config.yaml
hidden_act: "swiglu"
rope_fraction: 1.0
bias: "none"
parallel_block: false
optimizer: "adamw"
Each number is 128 + 32 x the weight over its row's rms, rounded and kept within 0 to 255. Layers, rows and columns count from 0. Numbers have three digits each. The size before them is the row's rms in percent of the matrix's.

# layer 6 MLP down (transposed), 320x128, rms 0.123, rows 145-161, columns 0-127
107:172108115163152100104141146118114161152057131093094138161160067209127111163141119137135156154132134176105165181117131156129148156120165122149196120096156090119133094144131126160159137090103152151161231113114109184122123165109107124159132066089114119070167134117150089130084163145079104113178169151089079181138145131111138131120136141210125140113112158121163176141082080066125124116178
095:105110132103162161112133132130184147119141091107133201106107139131113132126136124150118129090139075133088073164132165095131141145107139121153128127127186193039168135183065147099147070155138100130119201111098068121096168189111102104102147093097129089048117136143129071083107157136119103095081145109119158089131126102141096143115139081131153150158115081069129110161214106128115186147121
106:081170134103131161115127119089143071108120113132099141097179111115158093168116099042071149100073146157158183151176151093154154148091131188152166100158093127190108134146162100163082221138111167077120095162123130165127086090115164146160126108070126126114132034188133121145130163104113116116083090108146180098116145127124154111135119139140103110151130099157141100122155130179178143149167
105:096114092159122193142163190107137043107139160115134112153120108108147079118133192189090191144134163128167126115108098157144157150160164139122142047154102150110126085095178165114158133134161161132144084154123101130196056101148090121073100123127088119160108097090076127091144157120146166099142151172098122125149117129112145108129118148151032165159058117115121088162119148100099105139153
095:130152147157119084141148094117134223127122105077123156160137110104164150134175141050144118166145147088177114111112136141181121130101128122134036169109097136077128123146122071137113153143149067103152143165127118131139201144101146183156126136086134115111117080138080063128107158127126046082095127139112105083126099107184129116117083184038142077085138119145103120156135132167128121145109
091:127099155178141118177138140164166073117131109131158195170129141118107162171153145118141106117159153172132095119107148173102150117168097154172106076116089153111129141166122129122133176092147143116128088129109147111158170144144103192165162166111080172099140134169180157164105172172106096113176163111078099147125083110138112166119211078132071120084101159171158156151153047138195177137126
105:130116159093163160122154100129156052106134117104167112155072164118149172145166169117097099054189088169124126095139165153130049079120151110162166126113111085113190155114118109115107157098162133147098127126091162207148111141158137091114148115120189139104085121074163081110151083119168086116199153094078155167172110118125101167124149155194089146147114131126121163136181140143141157108145
102:115171122149174106090093125116126097118097128098138099150140040128161118125164109108136161070148070121132190150158138191163121178147127111150166104078103138150136117084148102143128126094119061120144146073138128129152119115107133147199172151163138089126133107104141164150024142140151093116169073107106176136096135114058115152127099130194122117114124076116138154126151054149154175194151
098:099133140154192150127198163070164093094163154144160163116125152129070124114160109179138165060133100114131110095057135140139120134113140089203110158134198153140131156140087139100163080138113149117165144125138218128072180145148124111069160152135113091100140144129105156142172110123076066076136146125180143097169111130185157149149177123159082101123139118111152128097184128101130145112156
108:165154150090143066170092149178083145096089158138093158149099187173130127149109094111127126100103119105106143144198111065144133141140116124117158138112069061115194151137171104167136136193103227105129147135097170128135127164116169183131174115104098142181168064171142115144151144111156136131136145139113083118120172115118149135119071105151146158095126149113143162122036117084115104115094
099:089080141119160089111159113076159130157125134180048124147169133126135154118186198119141111117130163136097131110155059127113077089130135115136138188061106091107099113136171085166180101068136127103163159153183086126089149085101152118160161088114115140086112090060117123109061193150138108136116108134138106189065093159076152141115160152131145136124132108101151108135118152060120144109123
095:129133139153113129115107104115144104111215133115057105168127136070108098138119189029167139169068122145116125196133143075041115107122101162133132178118106128106086105111132110153081175178155155117193140134121116128123089085137142074110165141143112168151127163102134106150151159143114174149148096111106088119139193105119189109116152159135064106168117078103169123142105163120110089121101
103:150190097118097141130142129159101066126073096164130095155139178128131137187143157138100158076144095133165149192151201090178175143180127050145144182133078146073110121137164064157128134151132175134142127085132153142175110070213127163155102128171119144190099131108122160133134108127122153111086143158110136113113119080114069149094132125177148126104128145132111159125112070169144127084149
101:135177116145132141134146134082166117157154099120081142144093151173105168114143093091179141152181099124110161112099096205113136141137067108120120178158166145100148104091139161143122107186143130091179118106120057142129095134120092132121176073099080180140132142157083200111121148093074109162117134093074114125103103187160171145064104197083101113116087107121099122156105195115135108171116
101:133158119118134190083213137114127152119139142122124092139089129123124118210122109145089120100111078149115099127096051127134150097146082175169133113081094139126102085190161156156172057178099114147080143128094135131155104141138082146069113096139076161165149103128105161158082086121160115171114079174130131136135179079083155093095107096117132127156105165100090182138133092129120087086177
102:141120162114127149130081145108133085154101189118101113177130046162169131119133089160131200109140109140116103130043154112135140176146083151109160122157157078114059193118172161122033087112154133128101152134132156130110120168112116159188093129135093102139132184085113154142097122127159038125076077162112113129125083111135103133124109116101089092149135157115107157098119095170134118188143
106:132197142153037140104101148085121116126142160106089190146072117165114096130098122096155122122101173171140144157119155125121151116130115142112064108143104117179175116135110099138069152155188160114202080145093111157104073123098133129096149134137178133144109121146135096152143146168085152141123165165129149096081058058130164132156149099097144116098044068155101154142149140179118096171107
# layer 6 MLP gate, 320x128, rms 0.107, rows 146-162, columns 0-127
099:143162119109079151161155172189127140127163106170134130101152135093149114119141109060160089097166195141112080140162130140130100147189132133190135125114114187136147132093185136099125133108117144095102148088163172153097124144184116174158159152067134104154144166092153216067107080147133132067093141095061157178080138151171132107075093132149093145183136092129127135121111087113116121160105
100:127073179128114192175126088134101150158124120077177161157101108124105087134158136118117123190123134124065101093168082122120083156110145150134144119116127140060144065165150100144161061112135130120122101161143060101130146083148085142123160142123105105114199097090179103098156123125165116150190092160121159154137084132144112178103126153156086113143087156135235125136087132161134064144141
100:116190127243124117149165142061173097154128176137151186120108080171111189189117173108172127125143123115131046117126094111113162176152101112113155106153108077154146092128135113138186100114120121170122175160133086079185167052138134167139121155121115124119107141140156157101136167134152150121141115133097153086108123109117107118120192147091044156154117170153126137137139131158151134085142
095:155171130153126099075109109123170135134135149106163186093059134137180145175109156131115110119196191167132139085118135116165153125180096152120088098097150094162091117150095080120142130111083079133120063226135137096135154165132135124104160086104100115042154099129147131170121093067123065090133133117152117137151133108133157170090110172119138077133135150098115176112181164140157073108111
089:087158150173142129130121116166187129124136073122109172142098119129119150084116064143084111135182150165115095079082121087172125112193080107075163100137070133148114124128116088109134150103084120099142109155142160092130158036148130176188123131106109145100160189095117089159142140138137087166124147131144118197144111117050115141115151101130158111099074097162120155145116081181160073083164
098:147156123116149151109164100193157122129130100084121112140085133085118148104099058082094123067087193079109116102099083060122107074162113146146128077091101121120103115133094095105101106129119139157071111163092137086150065076165128125056106104130209151123098149130156114127136111133183133167201177096143102149167152126089107194082110159096108159098133099128138172143093150118131128137112
100:129122172142124093148146117145134134132145158115098140124116124099128117112146131125167175107081137059134205123118140131132120096112043098135158136173113159122055138203080107138116111099077158154165050101097172097161132095103160102099157157131177194102109112170168158150166104137128131098181138075116095175115140147079119064084072080069151097100170132155132125179131111148155096126126
103:099136098133095151103102061130056130098167112120146179129146143161151143121151094152109077136125110089119105166122102126074082160162168140078125140090162154073182086115178148090102133122156141083130104089098147171162146082098085162125115115110108211147162114126111156121101136161146069064163123137142111173088079117094118104147140120081137175099118127213096081067151145108092149164122
108:105092106134212169054080075142152118124138129151168172120100118166112165127160124111137123096139116184123081154155050097116124168122128123132063169104144173090131114100154092122128105074148086126063127140123103112173137110149109065100126133123144134124140081069198134164169171133219114064108157118077172108155063130131062121110103126128112116134134120119111104100114144140120120141086
098:182102131165130124098081119068174125163157128110119189110115121166120132138135181161152141164129163125150029145119103106135076137113130074151129118156154147131085106157153091118135121108100127040180105222179118127086195143134128135152144170078103136075115114116139123112111109152177071126161138134119174214158118065108165178110138094086114139118140096135122163130107152167142115144130
094:130110129161165150089102154195150114123124153111131108137097000156108132159130091066127161107148128161148162135121122155144118067167053153068141119107111140123138138113118132146087099125145154142088110132122141123148141138154093161080143132130200148126146216101152143193134142140138112102156146103139054093142113127171145111117174202146129139072122069132171111121060100096158114147155
105:104077158078152133111155088093132034097178179154151134126151142071154127095202068068122096102106155169122150080143147113165085147140079212095116081091151126099114074091102127102204167131128067117109140124123126079132138164142129070140158089118140111092134135164079140124094144122139126115157128123135162146084176112118142127070166111149110153147096098103136186114162113145135107106111
102:095179149192132089128113086148141126139106124120187117131156104127118124167124153112125155166103138094098074081055131116142138107120121062155131096108150107124145109174104099089122140115218114122112091106138124096119160063113062162115085168109145149086109086183155143143104129038192141141103152145083097184163095163105153158098165207127118098090131128130173170121091149149126111113162
098:072101109071141149120180150191126090121161179110162116174109101102116134102146144134137169113160140123093113128124060173125112160104058104034103137099110187119180125109136130070116174137142126113161092089153166147115104152125149106087108054086103141129149112063146162137140133149126121105169139208089121090162120075153102128137101126194141132175137130113189084128142125083117151111170
104:074170160116147145123103081103081112132152085138151124106116125160158120034141081132091115110121112159116156155100125079128111155114109168136151107118144092127097133187121077112181238074070132144106177122165085148142117116143126108146141144063102182096115131065094123159085102111117140083127121101082136125123111103132113087096169107115107032125111103153095141121065061124148135113133
109:117098125100130185124108071097113144168193123090164093131121124114126127100205113130138221084144180139146120163145074158125126106122095166124152122096151143120133078150196096061121153121164119147133112121096182137159132114093061137109174107109105153119125107151134149126172166169099112114120058103126155077075120095105194077181127089113125086059073100104106154131115120109129149109159
098:150144126132136103151092132108152117180082088144090117136141147152134181171121161077110169153090089119116056132153089069054092144140073136136131093151170192139125118170174085153154133113154131154124144148183113105072119137153175102145137082125112064113122088083123171123121140107132131132130174121093141144079123068138163137126101107120075205171162105130112066194118085141114152117062
# layer 6 MLP up, 320x128, rms 0.11, rows 146-162, columns 0-127
092:087113077190166091133092178157089081135102147142173124113114082101121120153126085140102139171150175161162158097121164156123130087150118140155146105162060120145055157115124156134135122140088101103135099174119158151148145070082113122131123182141108127075143175132135150154102106062132192100161119198123156125084078144084153079120144181087130129181149130177125088152109074174077087121137
108:116175127136111097077139118128145134093116148151178166159105120205141113146123153123135153112126113110111199170186128113125128068115184158085119111121154148109132160138095124150098093085141102074109107061131125158143123117086117098094183105112161164119185151081078149092145122155141116141116110144071232138113117130071146128149086134087165137070164112167166126151137047186178151158109
103:070124158139177127098137115129183162123115110102163131150110179175137162190089151083129128151176138123093136116133108169188139070137100117091135130157184139109106108153095046132152095112121150103077087142127019145149175154138122080171132145103120118143134093143112110138182128115135094109144168135123121087151102117114115118109154121091177127167197117208161085142109081123185140139063
091:150105093119151203149065117127065133143105128106096087150143152163097155088154082156050134175130108077146147159174072139083123149047112164104125137178106167130091127110169143148082145123118122126117129119150138185170156151130172173108093067135115107133100168102160118133177096167112138103110142134179110123082156121096112159188174097100192113109137122127099140125122100214105087142145
088:133067132065178121142130084057085100182181140100115133112146175122113089135154170072140112115135120131134137142184103136066071120110098158184116111062180164146150108120077100137101117097115159159089102130148131119164132178139118136129165107121139155150122103125137151103131090122128090106137091060086148106121152103158137151097142110109073197161123078076113064151189152091125161162066
113:152085141123114116156150205083096111136159117118174161135087161155141150143104165172105155140176094142151140113177141169085096132087115135122143130165141177088158112083114102153156158116185057106133134146150115130116190149122111130154156109117070131107113123106075157126165172069137104118093151117045187115099084159123147110182146153172088100091099108114111146148154054201191155121142
101:199125143161105136133181206169135091114110089124085098140080140142079102078084152142182138105044114098153114069080132110116108084111143137134140122165129141106106139134113153143111142120141202144125175149170207199164090138168166108115108109126165128169150182106152137145119113132154152197115142107136075144094092123156060102111105130107126133104131104150133138136088082111151150075188
093:105154130162114094097078082159066090147140078145154178091080098093127142179097169096125133144115191160140124108152167119152109153112113121107128110153031053081120121154192141124057160151091113151121123160098106169122107091123121094119118183124180136120118133120164101124144112176175175106141159117125077100119154146145142170134094180102159137140214182146099153110099153125125088146097
107:178133096089092137149151160122149172116096089171169135139169110120139144112161120175120084166153131119070155174067127154120110150124119165108122131114122174094138120131153125117147142071174111181099120116057091087108101115157111104136193138069115128117126209107193152141130174089153154129154099146078069111180101169119171114114112194210121086145165113157138122128121144139056141167103
100:116121118165160079146154133156120147119107152123105109162160136164064122163231103151160068126157045124092101100126071111151108057113117125130141121085108127071112110112085101128165158116101145179108142117134102116091092126135164099134132098126119061155104107120173115103207110122148194160177159117136146146138084164108114164143191114195154155112091149117178127146080137130156157076110
092:145054083106187167118191183122113123088142115173185176094126173139188136142140146156149138081155191082155108172153131213180140154094163093173160129114166157130171126121107147103141136084077113089117100148095105149110147138131107138150168171116168105124147144152171156087144104138038083134121109170135074116131106130115113103120127156103144135131115142115169114088217131136128110151137
103:112108141124146144099154156135159115107149129148178153122205131085160168090172177157124102085092150169142112108154110217085074138096098096111128106128178113189139140126147138115163131156089125132067083060152106133041185165137091108092100063097101108101120121171160123143079127131158126073108073128102127110153142173141059125124127126166111056165139136153124123137165135156132130095143
096:113093129153238143080131133149059153089147104135186147087117090133106126127132099103075145065119187096116151104183137120136140078158119110148141077141114081155121117076118143121075134115088100113140086078119173131133118121125124106097094113201203129131096111103136118161134131091152188146100124088131155092052122164135060099114112139098125119105134130123099141120174124085116125078200
097:187134113171084078137140079194201099099120114145149109118175110113172118180161089095175191088147196159128078112203180103080135150096128135092141127122155123139132105069169130089081159129177100134133132110119137140146106130141146146119130131145130126130171114148101203121079174106138123147129177118116101108131121172120142179133150135168140149110096091046120081164128139089160107189155
101:159144101104123161112115116096115140105164117110113099122128179145127113086192146163142174080129137099153120123169137127146099111087166141068097124110174088135170092152062073109162187139094103122139111098140157139086145154129128101152158084100149158161005093152031173129127089119155128126122148152105134089147151136148185102108182094172139133122115068113124079132164104117065157152111
101:140139129173176151107153134113134182139174098107170092142111183148154134118163144135111145117119068126151116162110058146101118133165078138188129129094089162081110159081107107122172105147127068075083101133106151103130176153173061143160107050149166178163161107113102126128139121113188152184129153075123151131090105201128158112135122136094131184078182176126142094094084122156140088122123
099:186114079066093104101145106110153160123130121141110145116161078176152109139127116129121064167101157129137095100107143191157127127134115097122134171063087126083148127078127085089131156104093122091111141153163082120077119197112102176169139145143102100183081051169119085109129111165110139117136133149160103145115091072109158175121153128121151163107129182132178182060151170095097144107065